config = dict(
    num_hidden_layers=8,
    num_attention_heads=5,
    head_dim=32,
    vocab_size=864,
    norm_place='pre',
    tie_word_embeddings=True,
    lr_head=0.00385,
    decay_fraction=0.492,
    final_lr_fraction=0.0,
    max_seq_len=1024,
    max_steps=4268,
)
Each number is 500 + 25 x the weight over its row's rms, rounded and kept within 0 to 999. Layers, rows and columns count from 0. Numbers have three digits each. The size before them is the row's rms in percent of the matrix's.

# layer 5 MLP down (transposed), 640x160, rms 0.284, rows 87-130, columns 0-159
101:503488511496497551495501469482511488521488512507544469461525492578513513478526523490476521483497516432511501495457512520541447504513503521498515484482482506490502547511472471470484500514509517519512469519430520535541488542493493516499503476458512509520490493499455503485517532513491512459507518443511492523496508510508535519507483540543567484520507542463497522483490475487505460509503518482506510543453484497535502519545491506494489485519486492472453491531493491481492454496522536
092:492478508509551457469513530485497497510505524484507490514499497491534490484488493467555525502469504499461521477496535524441521518495487499488478485540460490463501492510528479494505482511526542485472467541532543490501470478520462505515509488480498531497472515484501526538480518505428473533460499506468457474511526505526488507514536493537492455505489466487556518474506482492530497492498519497490569547505434479489469488547515468501496506505517474517458505476488494533479518490503519
114:546530506485505484448535472457491474483472527495555489540456532475505499539473498448457524511506492473497495539478509518520451469498500515479505491474483488519480458546498499450494501524484506494521542515539489481507483511520544501500506489516494470468478488527496483506498495535526509503494496512445519472475492500530507501458523474524529496497462494547516500489486481517524557505482469536507499515488573496480464484514492506530459500504491480515507504529461499513524504505474565
076:520529497499474515532545485481512495540485495502507489421493486509513488505511497480512513484528476511544473527501508508508506510470500490493470533483503528502475552515504502497501519501521492491518504517531516506513508468515497480491513474520519443469554507484512502481486533526498456465481462505508470512506476533515436487509460543465531460489495487494477485487494509501500502494504478504521491463518546543579501520475494517471462508504447524534521534499483568488491443543507526
107:542535528505530476465453466476528511510482489490518477499517519479502527474535515524498529491528518528520490495494489499470501478528496483467511433509501527462485468485494463523524507492467479505507517505485518448462521520537530501514520480511486511480520472498471515523458491481436478496465492529476496553471495485519498518518509485520490559537467500503516515540493484530471509494496471517497515513432521454519478510475496484522478491516523450501526531518544498497542549513494457
104:507465465485508502548490500512505482503490454479534519497504449465490520475500462482437532524516444526505490495506510514519535482465439496551488522485475473457526523492476518563551485496477506518503476516497471525510528503518490496481508491513490522493499506496462483507483508509499526481547487538513483449540523522507502495493450537500530510489486494497507505491469485507483460492497574523520497472539499507500462518482460524498516515487508481529488523530516529521466528549523521
099:507502498515479455473472478530530495538481491458514517497474538480510485522515551507477531514476485526542467510518487456522483498515537490560489495480524478492468478493522505490494453489503468491505483528460527512551577519525500514522503498480514552492504522527492498485530488468465490449440488509469524547483500532450525488497493530487480471504484516509488481506477502539494454474488503506524511462508487515506547454474488501457510519507517523524486514529497469483518490478487523
098:536512515475504521535491485508496491517488471521499587472549486487480485482525522473537500493496473528543506501536524482512475495537470494541513538434489506505513529480483481513493510490533472481516505495505518514456487490472528465463472461491499495492527529517535479460479507521527515523449505481462510496493502525476532484480481500494466452473504458500523480518503529521501511508516541454508484499554473530492470531511458459503516524479478515490459513508538531531528503471506513
102:511534518499465501438519486510499488509546460495486472497484463459494482482485532528512461511520429505452514544529498498487527528507518493493494499523538491535510478502473520496536488496484514504484530475480482502541476501499454467487491543465500531473489488496542499497473534462474522524501518523495497531495484516508475534490483484548510437512513492481496493497523533506501537486523512462570514546484482506516535548477529475493499461530504485517509496500487453465476523503508471
112:478491495471517535509476512515517482530498490480508511502471514518511522539522486507517506543525523461475498500476514540522484472525488493538490468472523483531530475538496498502490510486453486544495497513492496508492489509525506469496480535508503506518475497510502529517520529542485489458508491508472496485457500466499553504469471518507451502483563453517457524450449519508517521504502455443516490566498513498482450459460496506507501506494496488453505512510486462546522489529558474
096:494507543517530471457514499501505532480540540497476539537489518473484510532468485498443462491485516458516537494496468520508518490468532497514506493488488415477472488485489522506462485495477468504538491500503503462511480505513492528508510487499495496547504482514514494506521483500506536480518522491483542522496490530524501510500503496562511523454479522519477487516495516562505454533455501506499454485429559473478477516520506470514506518511491494496481498530505501522546466519493460
104:496558487531477492504517482497479465518496521510549489507493488470521488487525502476513533517504521494494466482523497497484495500529490489512473504479478446489546451473460464510538512506546526550483547491509487501532455522500479458530534539471518522478475533504518509488511551496541505493498483516469512555509538564425548519504530498515527491464542492486491486497486503517488512492499466472501530452483503523489532501514468477547450481492494507500498513503516496504493486498500501
106:485515519508458497500519469500478472476516477538518510499478515479530468520524465498541532531506529475523516530486547526493482533548491507487515487472512512520507523496473479507489506518494491505512506507538502431504471482490488448503498504489517488544447483455480484516524514520473500542510490495492478542527460519458500510542501470541478498475497531486513506460500481460532511527564503468517464528469537486523436533516538469521488484489466497530494501470530468516485528517502493
104:477459489434482525539507489527463489504482482456504499482493498549514448503451516530559509469464461493552517512516530488502505512494487499502491500535467472477498515490508477486495526466497519498512493526516530523489486493495529493538486554493537510467475547532489522510523503491466497487496524493497449490518457472486473484505489503482470503548504530481481503426461541467485516510503479499511490506488516471476529486491526484512508520496478490492488526519538506459523517466568507
071:502489519522510491485520481513529454475536551566516494527485518510516487471461484477487520498504509517539556497521502481508523518474508499503506492486549541514493525460476446516456445484508491447529520459515494521481494468517468480512479527474523491526539493474508469480515482524510523472505533507510483529529474479500507460512494493499474472514540477519508514473548483499496481497452541472535498514515464531488502499516479471464500540524469515504494487475528462530547513529507530
093:481529525499483515520500513481482513538491481520517499487479506497493544485491510544458512487544515452468549483467494534492466516510503496539483497504510501525524562441467493492453498540465511468490444505483531522521477483495480494511489478473499456468523519520520484539507507548480511531497513515509490475536489503455515497468479496538483457511493472553463499446514537507475513496497492496453487525489452502509508454501496475509553513497468499504462503475507543503520510520491515
092:499460472513487478503518487469507542479532464519520490529535514522483511491498526490467500515514493524463510510469479497521520450466504486481515523502484522471498492502471512530474523530477496480541503575518495505522500472559485507544522512552477515497536481493502516529524468491493474525520536503540481441503527506516524463499496484503485563464495483542490486523490526495520452516508491517453499519478570492492472511528487547469528484480532470511502508501530508496499449518488497
115:472524512507517496500498523521556524479549477512547476527556496560505510487502459518470535474523513508505495491457520514470497540482482522492512464534485478545525498490504504473517501491490457551513502484495423529502492502524496514513499510518491491493547531504511498499478507534493469530515420481469502479532520475515483483482520512494504558515442491483508488524532476521524474525479522488506515530517451527498528450485493489482526484519522517501500510492479506548501474480500517
096:492525488502467471455488470469542472507491451486488481468499497523493520492517489494535492488515561487530485502523513513487550494477520458503492466488552535515498500504476512489464496550499497479556505496517500506469528495472497473494502486506502521494555484463524489494529505476514495515533498471506499478461450451485496500526480492528460473446502509508506464514500475497470425521530496530519463525502493545517537554479519467453485482479495536539487494493479473496495480507490488
093:442495500452502516492473499527488510508465547525517506506529437486512484472491412526525487485446516538541507535479522543526513465462497529518476502569479485501466487501492490519521486564519499537494526462487503472512503496475489493499527493538482486541493498504476474468515485504516497483497502492487509490515513485494539465533505493540550526493491492494514500516524485472525466489486473497501482502483483533493515506525460516500511481481521488484511517530446471506481525495440509
124:473522496477491494549487488533485472518495485478518497512467482499519495498517508512475524480494484456553519548519499482518458519531488489472462462525490486539544517469480520527516474491532492499499503451473485478472490525472505476525467510509468512516474482508471513511506497498527502538538502461511555468499481514508520443472532527470509529504527520539504490474478465484509478539497528513470466515511483441468540498495508485516461501538487525540504516533546488484435479496523517
107:480549495506525520470511533531525509500545485481531515486536531489516498537470527492528501513558479482532509519537527505486493557518473475525507504527518449477485515499442515484493503540486520498525529461493487461538504506470494520566466458474492484502507515516516480501510486497495503501531449516514511499490510483461487528483507530496530485492514432480479512497503580524496464462529484547503508517520489513498526537509465486496511476479501471505478510478484514506483542483523525
122:458553460511474507510516491547513516507491512547508514506464506498500534556462489505509524465492543504521506546514512477508518478474511525509498498515468472478476484459530510482480506477461487515508460499511543447493515506486485549483495519530519485487546459512528539489495508520519466514487512529507510527489521497494517537516486530487500497496490538511487517487471534479462455497506507516521451466505452535523515546430534508516479445472495457462510485514469518503502491500502508
091:504504522471511484544482485533480521509466489438489502537517476571519522522526546476459508546491478527476493532513480519475499459522517448485513495524479475494491517552489487542526536506505497488505507505530518528512484486474461519515547505498467513465511519491500523493499484479485521532505509521507501511511502506488490514479505496527482515482510516471517503465487551495508459525541538563510508470484558508505573519505513474475532499498509495480461513532517510528497469442501504
097:567487540503536495483503516542521522506513482482516486478519534503496539498471500533494475473521480505501465493493507492520520474516535523512481494484468475478485488477476478528495529554463506498488467448520473521493458572488521491521478486529451509454526514509473486471497488517503522483480527525475535536501503503492489475467483511490497522436509468482442541482466502468495472484500498551528462516524543531495498540459495522527524474502463498481469515501507517482498490498473507
109:481499461498492499487534524499500512477516489480503500494504525539429516478496526497522499481531453481493497491499517514500499517451478493472511484490452480536543561492502545496514566505477514466522521528506490532513483468458496526458485490490487490511511485519505512455494529481501489513516468524491486499535501477467527482501534475481510506489523510488502515461546555515478450476445480483508521495488526515482485431489529505548527510524549479505516538505534512471510536499466502
099:457544450511507511443496555509485494512527507496521514490507485477462445508502463465495535508456531528484476515519539529491500486500491547459486514514472515482544524516480524521515497544525477536461502467496477512521513513459484510480514490486506472482485488493476505508500474533453478496515506481500498468451512499504486501522533510510559470538483513448535463473520516488519521504512527443509527502517539505507465545509461493543516495500486490498485481480466535505517509493506540
095:472510504505485484497490483512490523508493489497510499501498499504459508480477512504525504499503540504469523467513529498465522499493484459508528556483472492511511466505478532498490521523491515523484476550519536491491561560461517480464487526535520533532520491495500522551543497467463509443543469478458517499541521498512539500476545490534511531547487458500473471521542461488494474494503494505473539437478481489499470519499484495504560502481492467532506495491521511504504525469529493
130:523525524505475464516480450501501500473438494504505460519500539542526468471484513478513505531521458483485536533479530452524496501495536484483535509494483508508490507473499506455531537506543487466455489522482546487512487528523522547492532455503485492471499475551471491500471481482501512534495488528550538532532499458514469509466473520520491509496500489494480521501520476491526481495500561544465520509478466493478510561465505462493493509485517510518503503493495504483535511502493538
098:484478510515513498490532511481475527578496490523505487509516487492513496480528467458513468491516495456495538530565511479476527503444544467490507545523463455478504514491482495520515515481508441555497502459519520501498513526498520507498530462520480485486515489490485489515505483497486481517475544517504517477528539503464515521511554514506495528468502452533464509562469493475508518524482495482522465506459526485500469480482507472517457487513522508504494515501522486527509480520564492
087:505522551522474501486466486557494502546494478530516469470517500519550482475494515474476498509453499479499486484529537497494507486494541531529535498513505557513503539534467528503520551496487527456509519493502481471471461513532497469458498493503501509504458527516492535478496504496519501519526504514496494465491496508503500504441470509548505442505516505541495531510504492474507531539515528534518489513460497510519501450496511470501542477499521501470495498494488535430513542497461470
097:520492486483514541483505506514486484488527471492496520490522490546515521515434509508518496524492504487512487492552544463541522499473488443539492469510476485477445497478489536476527510469501538518536451494486508460430494458563502500516486497510487519526468500509443507506468485528514532544531516549494527502507522496469473496540499485474495509524515526545536488526503521487472468511497520484508510499492505484510510522511448512478534506508543505480511530531537509483493479518514484
088:506519510536492501510515479486507521482496487488466523521523511464456486518508507513533535493490514500489505501493524515549467450463540532478516506472476506554512503487533460533490519475471518500483447579504484492495465518522566509512518512519529505521551527513534455530523536485460522490505514485504484548542524492493509483510496503515514520506492479511509557456468523496494452498515498508509475524538533507540484554530500475529479525494515514516511502472477506496523503537473503
112:518514495517510494480452514490497505514510499540490542438483503500468485516485489551487504500538514478540521485522541534492511516485533478528480479508481502468524490485519514453498528502505494518490551474498553494521491518522505478503505469510498503517482483504491476475525486513512510451493495527517505505463504485480537480468497531517503459449511544540493434515529500535509456486475545436502476517471509467465529495481493476498559501452501498522507471473495446529490514479515535
106:492524509539461505465486478486463520455541500507527498555515482498505521483484492507508524536510492544491554523543473457480513457537521492484532509515520513495489546448518559497528492487489494493519484507495478481553455545529556501470490480521495511499466536496504517509507501482522567489488507494518516499471495517459518469493491521498468533515523534488503519507521511529477482520513493509497481471495508477522522468528534503514491512488505521569478511486512481481534509440488475
113:472486512526473463506514526493515471525477518455506498521502497488458531512516487500467503543520519526455533555481533461508466541460412475515517472479505486493494488510511490447488484496503497523485483502553504488510523452463496531517531506496492520508557493485496511496503531535502506516474486451519480453505476481511472502491514498487495494536506477492493528514539510493456504485454470476478498478463499480503513509524519525466537519493477478545487533444481495499488526527515532
096:498559499475528502496503508477567534533497510511526533481487488473521492523493487536487537482442496485519497478514489457521535469496525507543491522489514513491507509507438504492503516470521520482512480456543513510492488487497486488480508482476529489541491477522469505423490480467498498537539483530489506525465498533496484519460479510518462477502500484486463504509462492509472531525514453488533523525499526560511466545523513498476508512530499525510520528539488529495532543474509475
094:490480480482475511489487532471519450500546499532536502485495545535508417523488468536546477539497469504490470495528492467486495467492468498497543535503474508528494515524488470476497537477508474519479492480503517498500526500484469521484457540487502516503529508506518468450495431504513506513511513471508457542470517516517501497461496495490480502477480505484513498475541521517459513499555507564449514498528516510518495508510544516459516455525486500509463500486514492505501468519501485
105:522479532459504509479472490512510489472532472512505450516507515518517517556501540488532530521495490514487519496486497514490498508548524496459509522483444476516527470476515425517511473484460524498495491521531485587489477511499490506465527506519518465498509513490487527506534495494525482460504496496507499513483544443519515497476491491509516518506479522531549505480509470445482496521494544456486488495439505503488547502512477484477456480508519469482515483464484533472535480518501489
098:557505509504480501493509493501486511477454496505483504540512476522479520456513444477503553536471537488485489492491469446486504534465520462492493474531540501477500511510464499479536473491519482484496453542465522475481493469522505544534529508549535479486505456464510523459476545487522479505527508514493520488494498531492492501477481512490488507475497521517499508526539493502515479522492416521488498487485527512564512482492557505462533497509502519460498500518522506511514482479531490
091:493480507489507513528503512523523522515498487524457510471482546508441501481496532497490525497443519519530463518521495484498473504497458458469456519485482466495496513529471473460508490467458482495511497522574508525491512515510485494515477508475558491477446502512519498554499473465462510462484489549477495476490500512491511460521450486491486502533507562495514502485484513494491527490491519491500449504537500554528500506473519492487511520528460509521561490492504524547497491518483500
100:488462489504483482495512502514493494490513500536526487553554487454519502558473460469476529491519490484501505501528510525481493515499536514468470480463479476521485462512486515502511479475517503522468494486514524477475511500512526540488513491480513470495503477473543508551491494515538504509563492509479474506514531466473470512482494554545524461464483480457478494519493489516500531518503527483496508498494527468505492465501563420522468492538471467477512501514505479493493449466535482
098:483529570523484442505531463526486516517497502534507517526490521486474517495459508475508501453514458475524520521501526468505486505515488504449491493491516530512564492484491467499537456539482490523512505484489508481504488530503498556456500507500470539452516510519531512472458523505443505533514531518436503543521537489497473464469464505522536504481526498480511504496467449517516522472488514504501507475505453511531493513530499475491497481487512477488480539541515514496492501508491514
105:467475512494490437549535479519526506484522491515504495527492543455469454526462522517501450460472521485544538496525520502455486471477548482464478501498463508517496487486527519551494457492503498474506468518477486518541471523488480524523478518500481511511531481532531524523478475516495492462558523514533497504491512533528480502518501477493517498472544453474478490536479530498477488525496472451485496535530496525500467506469484508473527482527487487480496528522507495514515496485473463
# layer 5 MLP up, 640x160, rms 0.275, rows 88-131, columns 0-159
091:494502500508496496451490464451497475476507463512497477464514447528532495477512484486482534499474480489497535501537526517528464518432542470514517500479469478525538478446505517484507503512520490512483513521472516498511473520463533532497569494511485526491490501481440528534475472513480495498454496471528480510502492500477503484533524504503499545500476519475540484480514461514524464461532524488477487508481529491512498460520538467489544567481505482517477519500491527487515481492521519
110:561538521490518456487525494461478496469481498480519477579482510451506475498493515467506497510531488485498489483477527483524504479449463494508510512498484483504467466512537473503470480473508524510528549531521529499459526530512471484509547479496522508492461492517478508508502481496491505474505520552483488527499521479511523498475450502501505475491476473532515465488523502555552479496510511526507489480446537447491466509498516493499480491535465461502524534511499471548489532498501524
112:530513529468510519536528511516497516497525480513509479460553484527534496440562501523485532523453527498537476470504521470503511513506516520499480519522532528478481480490491491455492412452506493512487536496521507491477485469507474517502530490484487522475487494502493511489494510503484444532502481483504483538474500462482484481474490529512490561464526488485491538466481502542485496477486534488467492489477543533557506515525543461519509472489487479500508500520493500510480486507492450
102:501449499524494461533474503488508503478517509478524482550501482535455496517535504494514517460474510460467493499489487520507508489501512533487483527529490498514549459538476528541495482481473520519537545478471485507502536535552497472483552456523515518510504472511472500479522493497517474530511529497522485535468504512498470512538448499518510470458488472486493478519518506513481505507498476481482484494507479536488517564496529440463451485492471454480512493475514515512482525522505445
104:500492492498495501515525493486474497501462476517516508530503496449527489522458501456511531474533530529484514494511459511500483529527482474498474474506500481473526496551512454447537506500451538490516491521504510497481502553506455489548482484509492525535516482525484504499528434472525497512506530511502524488498453468466536479504508499504482533458493526468499533479531486475475510502510491496499489468500483516581494498493499498515515433508452515484507526520462475511497524489538447
089:497512519491504482490449511479516481493507477554525483516512491494523475533514404535520487505517479452514511523482516510496511496513548448481488495501489534493529475520495501520511498467500500484489491493495492499513483505490542462479526487491520516507514453547499505482471427518503481503501536447545514527479472480447505540507489516506499532484499501497501542461495519475467508555487457476494506477508482490528468450528517469487488470492500547539495483520508538482540479491508493
096:469482502528462477505499498509520550498507481507523497505499475511549485523525475492492502506516479525498492507512497451488529519504525528498488496524466526524451512488514483486523477526507491526497496549504487522507506476573453510498517478477495477513486536470536463484500488455470471510527471502523524536551539506505537495507493501532490530505463509463538528523501513488480461492478471507503558500480526519489534502479471494440471524519477517580496485476490495497490529524555461
098:501530512469485520499508464448538496520508512465499489513524522484462510506468449462488505536543516516493502504476552493491499501464478498514464467475446479504471512466492538497512463483483539507517494528507518466489537501534492464463508511519560485507511441535528510509476561491522489448497508511478540494530502505490451523512499500506498508476502514529488515524474502493499534456508478485500497445498509514515502494447501503499501512426511523526481518549483478495481507508490463
108:478471452509485479533461495516513530472526475497532509502455475461520497505502487511492508501481551503463485484445487497516536551504529505530505503485514487457519477461550513481493508498477498546459496498499494521462505491538527506481491510520504523477533560490518469519527521473559505551543490531489480563488490490483503461515472490461491513495475528481538523545501481540541489492486493489517488503525483530525511529523519511488531520504481494507515478532482483506485479505524441
097:541537493493470468473514512524523506499514476507512499511508487516535493525519525531431490525488476524524481481484481477516468497542500462501480526496528534491476478489505475492496509474519552520533513517518494503552481496492533487496464553502489488467545479484464500495509471543506469486516489536563513530495506506501484508555477475544502482488487491466478473491508542491550500487521457503527483501463498533493513512504521526485489494458530523473542542482486444476550505533468493
105:513532520506546513457490477462462499518545550518472511512528461490521514484506491521525462496456543536512468461501484513511498528533515491532479473481496543493523478500507502492517529519503509541443474501523507526467523520509546493524518517498484492485463474486509565488492444502529468447525515481520513527500459486516513437518518510507505458534476476475447504476500503492524545478475461468476479480481491524508534507484508473491510478467475497520509514490492491494536488501508492
100:507525517475516527500510510554567502505471514519554469499482502492503504470493488498499483465516492493490508454530484489474516457489507486519496464483505475479526477536528546490522500485516493489520470499486480533515532521492489521516473485491501522530548490519486486452493453487452469519546476554486497499491538484523508537477533520506527484493443511472528512540479546506491487503514496527458495510481494523514454441547460486524512486469516488563527488514529493504500472515514501
107:536531478550541468518477500510476465517496564488519480478506505498470483457541540492495478455497474522472501541499513486473534519460464468521478496558480519518518491467504493499508459495498494449552501513462516503487497515534510495516483519513482510496513500519471467486497480483515490455485489494559533518545508554498462541491492521523498507506457522472543547458496458527499494500486486496505516490481495481495525471474496500474516513482486559540485508522493504497497479508482465
093:466482505446460503519495547469477524511494538487488535544520506484537503482526500561499498463533493516485544528516472494499508516499510495516540486491509506516526472450524471479533490465483488501476467515496483475498509499505521478492547539491507515548518533506472522447495506500483496472492509518505492502488509462504539468489520455476499510507543500499491496458468481498517490497448466508478544450491555521485511495448476458446516517519490488459528505484495519511454482524498520
095:496462484498561496500542509484513514520487442506473531517500476496507467501486471513516508495532544523495481530541548501479535508505504530503499491495511476492469500576550498510492509520459488455529495505515456457498505536493487514518483509527501503487506482441497517548506502454501486489498523497554457484506510517500508499459471483500514489485480522453509501499497499507541519487509501442486487489496471480500511487497483482492504487473439554494488431539486487497516472528550499
097:549499492479493520472493461512452507518508538501447470511490508514499467484493474496526501504504494491494518504476493488509507493518478493494504498512473523543544482506528500498476494537483514557484504475526502519510496490523503452474510498468536506526533489534506483512568470457509537483518467493489524526501446506462555486487474546462515486515482488447504498442512485544518513519544512452493505474473511472468527510499499539552518542502532538484475482469503489488524495494466528
102:470482468438544478514511516514536542533509523483456508501515475494498488516497517506520490495498448532464524477495515481501493509504505492542484513501463518483497492499530476505503495475531483422493494498510494505495489502466506478522505493494498515509535508475524468500523501520478494514529515487561493501492477522466518493555507518481506511502469483498500502431468548459516480498489521430478528468536480493505489478454517526535456513476536490526513467466490542507494551531546487
096:476548535468541488532492491499486482545490459510499520521510467493538479478509496480538467494519528519528561502546504468504517484523550505504499507503500482523507474501479499468495502496516502516508469515461496485538509458504500521510485504515498511491501434521486434539507524488501510455488521499526500525458495540514539491499509508499476500458520505491484542522481514489479484501584484497533503530474483538491511482460539463525533490485547536490458513504537550513498495500500507
094:531494515480493516494512496493518488497461529511481465456502509518491510491488479512533497568484476463526491521452472543439442504500490493538551438485489510535525487474515490494458473472456480520532545484470463549506476513526530472499522510504490498480497498511519503542477542523476507536495438472508509526478511514483527506476480516499491509486504515538529539447517527514492475536505488489513457475487490513497506496527509521508488479471478503504507560495489468503503498538491504
130:498494475493487494519487487527508473480477513458514527520492469495522483510484523532507489466545497514530479486453506472506436463558530541462522516518539522527475464499478524464533526501499463477499500486540494460479442478542478452527485479496513532468529459471476476477523507491532517508513497511496550501447481494474563480490496496503459492489528472488460485465514495513502528494524506542520469481489515490471514484534524499491496509503472515539490452476498487502529505509501495
113:512497552473484447503516479484503458486496515479513498512463488500478494495492510471552477448486503494505534462494472511562477490482493447518494507510493511453515478463530510508505522534505457497483472497455474504564518515487493505511479500542566499493487547522494464466530502504517502510476512505482533495513513493493503528483510544484512509465466531506482472443471505526521516508525488475501518474504474544490557540467477464515490551488523498486473487488468523486476505521516506
108:511458505473468545487520486474556490543464505461491474528480470509508522494486501523502453492499462463485492491495501516503469489493501516516482481539462506476520486454489466508445488495471489510521470518520528496527492481510480510475510501510455488491496492449527477546452476486538487487479529494464511527511507492530513512549482565472508476484523484502514520524517509493495515511438468473500531491503501501506528463469496507534461528508526478533540558497474497515511458480511538
101:530519468504494468541501516488544511526523539515519493464501488520508540490455535478539509470504489469525515488492466492484497472495504537483452477490528522497457447559507501526514526490521495508540484519516446548510462521501467502522515489524484531470511500469510502510548535502517494491476494493471511538514474517463515467494515489507491499459505523496498482494501523473509508483494497493508513509511539532460507570470520513542548504531534477534505493514502487500510571479515456
095:504474427496472482522496496498568499527500535486485490496538482476532493487513494542501492472509490493550469476471499483504510480474535463494483478510524498485500501521519487453522541512475506480525489481534510497471499458533507490476555479504491516512510516515477500494518478459486510511512568518498486536487513492521525513497480535511505552509469450500533473501535507540519500491479490520434455466501500453532532523526524499511530497503483495499451473494528480493486514525447467
096:527498529488472491477510496486494494520506490487497478474486472449495509475473476515513516486482485481522501508520497502528498567447503518536507513526478487497476499488465503453531511472508503547497544511526543494550478507473531562499502495476523503499474494497532499493513483484494456509532498527476504505512503506491444546551502486488497514551465522536514483474496457523521537506473513482443514469473481518434515465496513470502476529503518508479487495537478515508449562512484515
102:545526490465548425477507525530536511510495516466471481502487476497521504502491506455489490483505481535482457486499512519495493529512515508526486475516486492522492447504556486505491541499455535527483490572504528516516516493537519501477527501491486484479502449499514518500485461511483521473486485491535499544514471471512499468490504507481503489534461517479514511504554422493460461477478470480488501461499494470495514503473508492447507512493520506542531476484495511458508509521514468
090:507452532527547476504514498502510505474512521457510509529514510481489499456497447507507493476488510501492471475525476465518504498508482484520486486509446503489526498506528486503497463512485501524505545516494494502469535513518465476505510488491498522472534446547520499498499509494524490432522441541535521488473478515488516509516520536491473464482530521541467515452515479544450499468491518503500512504480542540532483484532477547458475484519551522520496517545505509477491501548490490
115:532496515537475481495530476461510515512550504486468458491478528505515481493474497491525535523416510519493456478473533476511494531511479468499497481521524524539511494491505532484512474481515515496512489509491493476500512482497546539522492542510492499457503523509467518507492510539507493495478476489506515532456507452486557502456529513523512475448524487505506520487504498446499521420527487517510479485487495514457528469456504461482516528487478485494535492481484488461527489496547519
100:494513452470568519503494494508529489517481508491503462515455492468497516499483497519516520481535469522482545492472513511475501494529490470493507521557500503541491488479487458493522513505495470497436505513490496560551482501496538474511532492496492537508502501499504505432485489490469503555487525500509495488531533510515491503548534503517493459471504426480526460494492473480524460514515487471473466482497501493523502516522537544471510505518475528518513464515537511494483508500556502
099:500502507530491505582530516489511491504501484531494504512494474478512508460504493501530525529476516540475495520499561528488473517515507506512465489471463502512469497514528519495519494518482466493498478548530500496504490489500539498466504503499460554469501490533543529509481497503485486516490500546493473467577499490492494543479521504459447469530504524452474516521500488522508502522494523459503564485527504526497434484518523491557506495476535502498525472514504535464511508487522478
104:499537522514491489487518507487470473454541494496480465521449516512534504511465478497526498518512504525482473469500453491498441473498542495466434475486518496516522490518527461494561535546490539472469519476506515492542541519502518491501505542484488425433502511520508476472489548538492493503500513506491511502511475515492519526470493530541477496511486464489486543512521536508527511507477492491474458504496455512474509516521492493506490520461492509488533450514493487503504523503499502
092:503504564548511492532506503492533534504519503492493511504553525479492494523509533502503514473471512461463511479482498503514499521492494432471488480483503483498495495496523486474478414484513493487492522470513515505465468527512482449525481486475499497496532489496483473509542508495514480541483410465510505544461518508501515456462548524513490518464500473504499482512524525451526465481539502526501511556522524503487483516494509472514473500498495515480521483504503519491487492457452513
100:524504508493527524472482516495521497505522550508559481528483516508488465472521473479518522471510503455459486491527519459538463518475535511484466481486477508496513478470518514511502531498462496505489505531479499510518498516488544521562469501499512498489536515443486477522534464480506475536494493493529473503500509522485500489486542520507470507453488507522495483486533504519520484481444470468526510523528475511541533515555503539540459502510543502520461476546458519461533472494504499
102:478481525521487533476511497521471483472468483499431499491505503493512480483494446455518505530473497486478489494478498524514503464509478547490479517549509527478505517456509478506508543520510532467530480486482462483529507506491540490542550516487457507500495508469517555493457516484488509503503474495503494511520472560470531536492533506462529468489531543507457468518463498491520521488514516522515536485529457535491478525489510490502485511476472514492514518552455469480523507483544514
097:487475517519496500497529478494521509473465460493539472526476486462465496523506496467504538506480527489532486447510428535524448492487508543514534519524524460528530479514501454476486494533508489496479534466532487534524496492541498484451488511504501502467488439476540505523509488498513481519516512537468450455489482487490526492521472491495516472504508493515491521495515574530508532542483468493494501481460492502493515498460498484503458506537473475506500503471469519540501517508488507
104:484483560495456441545488524490480524497522517514510492506480479526477504489501492498508522494514514581453480505474509495487492515490465496517522491501492462505525520513471473476539475512517479479556500477485485516496495476515488492538477459499509456471491501515487490442464525495471463497525503524459488461515532502465524519535504490528459533472510534512482511513511533531545495507539480496473474478497466531474505506514503497482473495462567526502505527488473513470472524464535515
097:522509475522519491541502527533493555493534476508481505511480510468489500518526507476465510526464518484442514495498499481515453476505511471499511545450543466506452476516504505540500456516520461486490516580482522521518514484507490508469474477473529494501480482505486526493498539509508463461503521476503535539466466484481475490471465478469504469465521481474497500451523499489488511532533498504501512497454531484480490457528534510474468526494535512513495551496466530463486506494507510
095:521544526515523504488517456460509464484465534485452487497484497453540512505489505517496469501519498540456477490454505487474484446475490492479505478545518489509502492475523526507519509459490536503469509537472525535482550497510488440503503509511512503484512502484535564442501504498503502502521455464522467459502532500481458508504504513499526508510471483507491457476481515488491530492489481507486541513501488514475534530500498466506495524460468475537503481505557513494456490503515554
100:517509482499499451476523464485534498499517490500469497513493540513497489456498527472495535507521508491527545528485493486487480557503445513497478511496504489483536515498533518479529523474492511459514523496498541524534527473513487545479497536501516503423478510524511488485537478511459481477439495476486519507531502483514504512540527481462481482528515468504441487508503515521440522471532503503462512453484531464549553472529532484509502513492494496529510496530487480496509474523515478
089:533503520495449557472496504506509534514495473517460497512530502464516475489486500440453537470531530465467511523525499478491513491480489481517533463460506486538483495484528458464512521481516507545512493542479510449488496474505506484489531517515493488523494477530474504518486466479504521490477491537482453502481529476496535487517537550503502514505521509522499499479510493523463507506506479519515439474483459489509508478480479541483515552483515478501513559510481527444509539521469494
098:474490509462523495524507471514515514520494473486506475557489506474478480525500503483496490478467477488508522483492493487503494489509513510467495471535533557522486475512494512503506503488527515528487495461515528493461545541500526525587527471478475534509511544473484499533508459468512516515542514526507521575493430428492466536488507504488488433514500488467504509490501493493516503504520494474488483484469524517486527481482525511560509488482517487523502461486458488510502478496502511
099:542475493492515493496471529493500456532490543478511451516518496534479487488556533482521458487519488477496538445546469491520492479479514529501491494505478492449523465506493521485509510484502527474483505499501463511543512464498488496486530516442519492476488480492486503526501526534506521525482521446524490520485510489504484470472522522466530492470509514463540496474503516557543481481490466501544442521511539511493466497493484499475532523456494475539463484499495507557509521512479484
098:495459470501472493473540469510498491481495530541481466505469491528487510473472483501505549532526525503519523492518533509526494505555504500486455532455481499508518480478498506504476548492525460441510547525500528488522538524456482511467528518491513504485490467504466488510469452474527495525544523517473492525511519508493514488473466498510475477508502532474501501526511510536467488484501545483509468478524515478502482492474488488489457419464504528520508461540469493549504488524497481
101:467493475490493491490488507503488493535510450551546498492520489460515519506538550505499496504497541529473496529508522490533505513486535478515495498497478515490465497464507536541508499490504474477483529458501540473465478469510526416519476506471508464564541539503468497497463528502546483520522496495482536524500502521478514481482502522494488508457468534487504481515525515481535486479530459473513473501524478495493487474557494557497507498489524502516490500527525552482460470515502489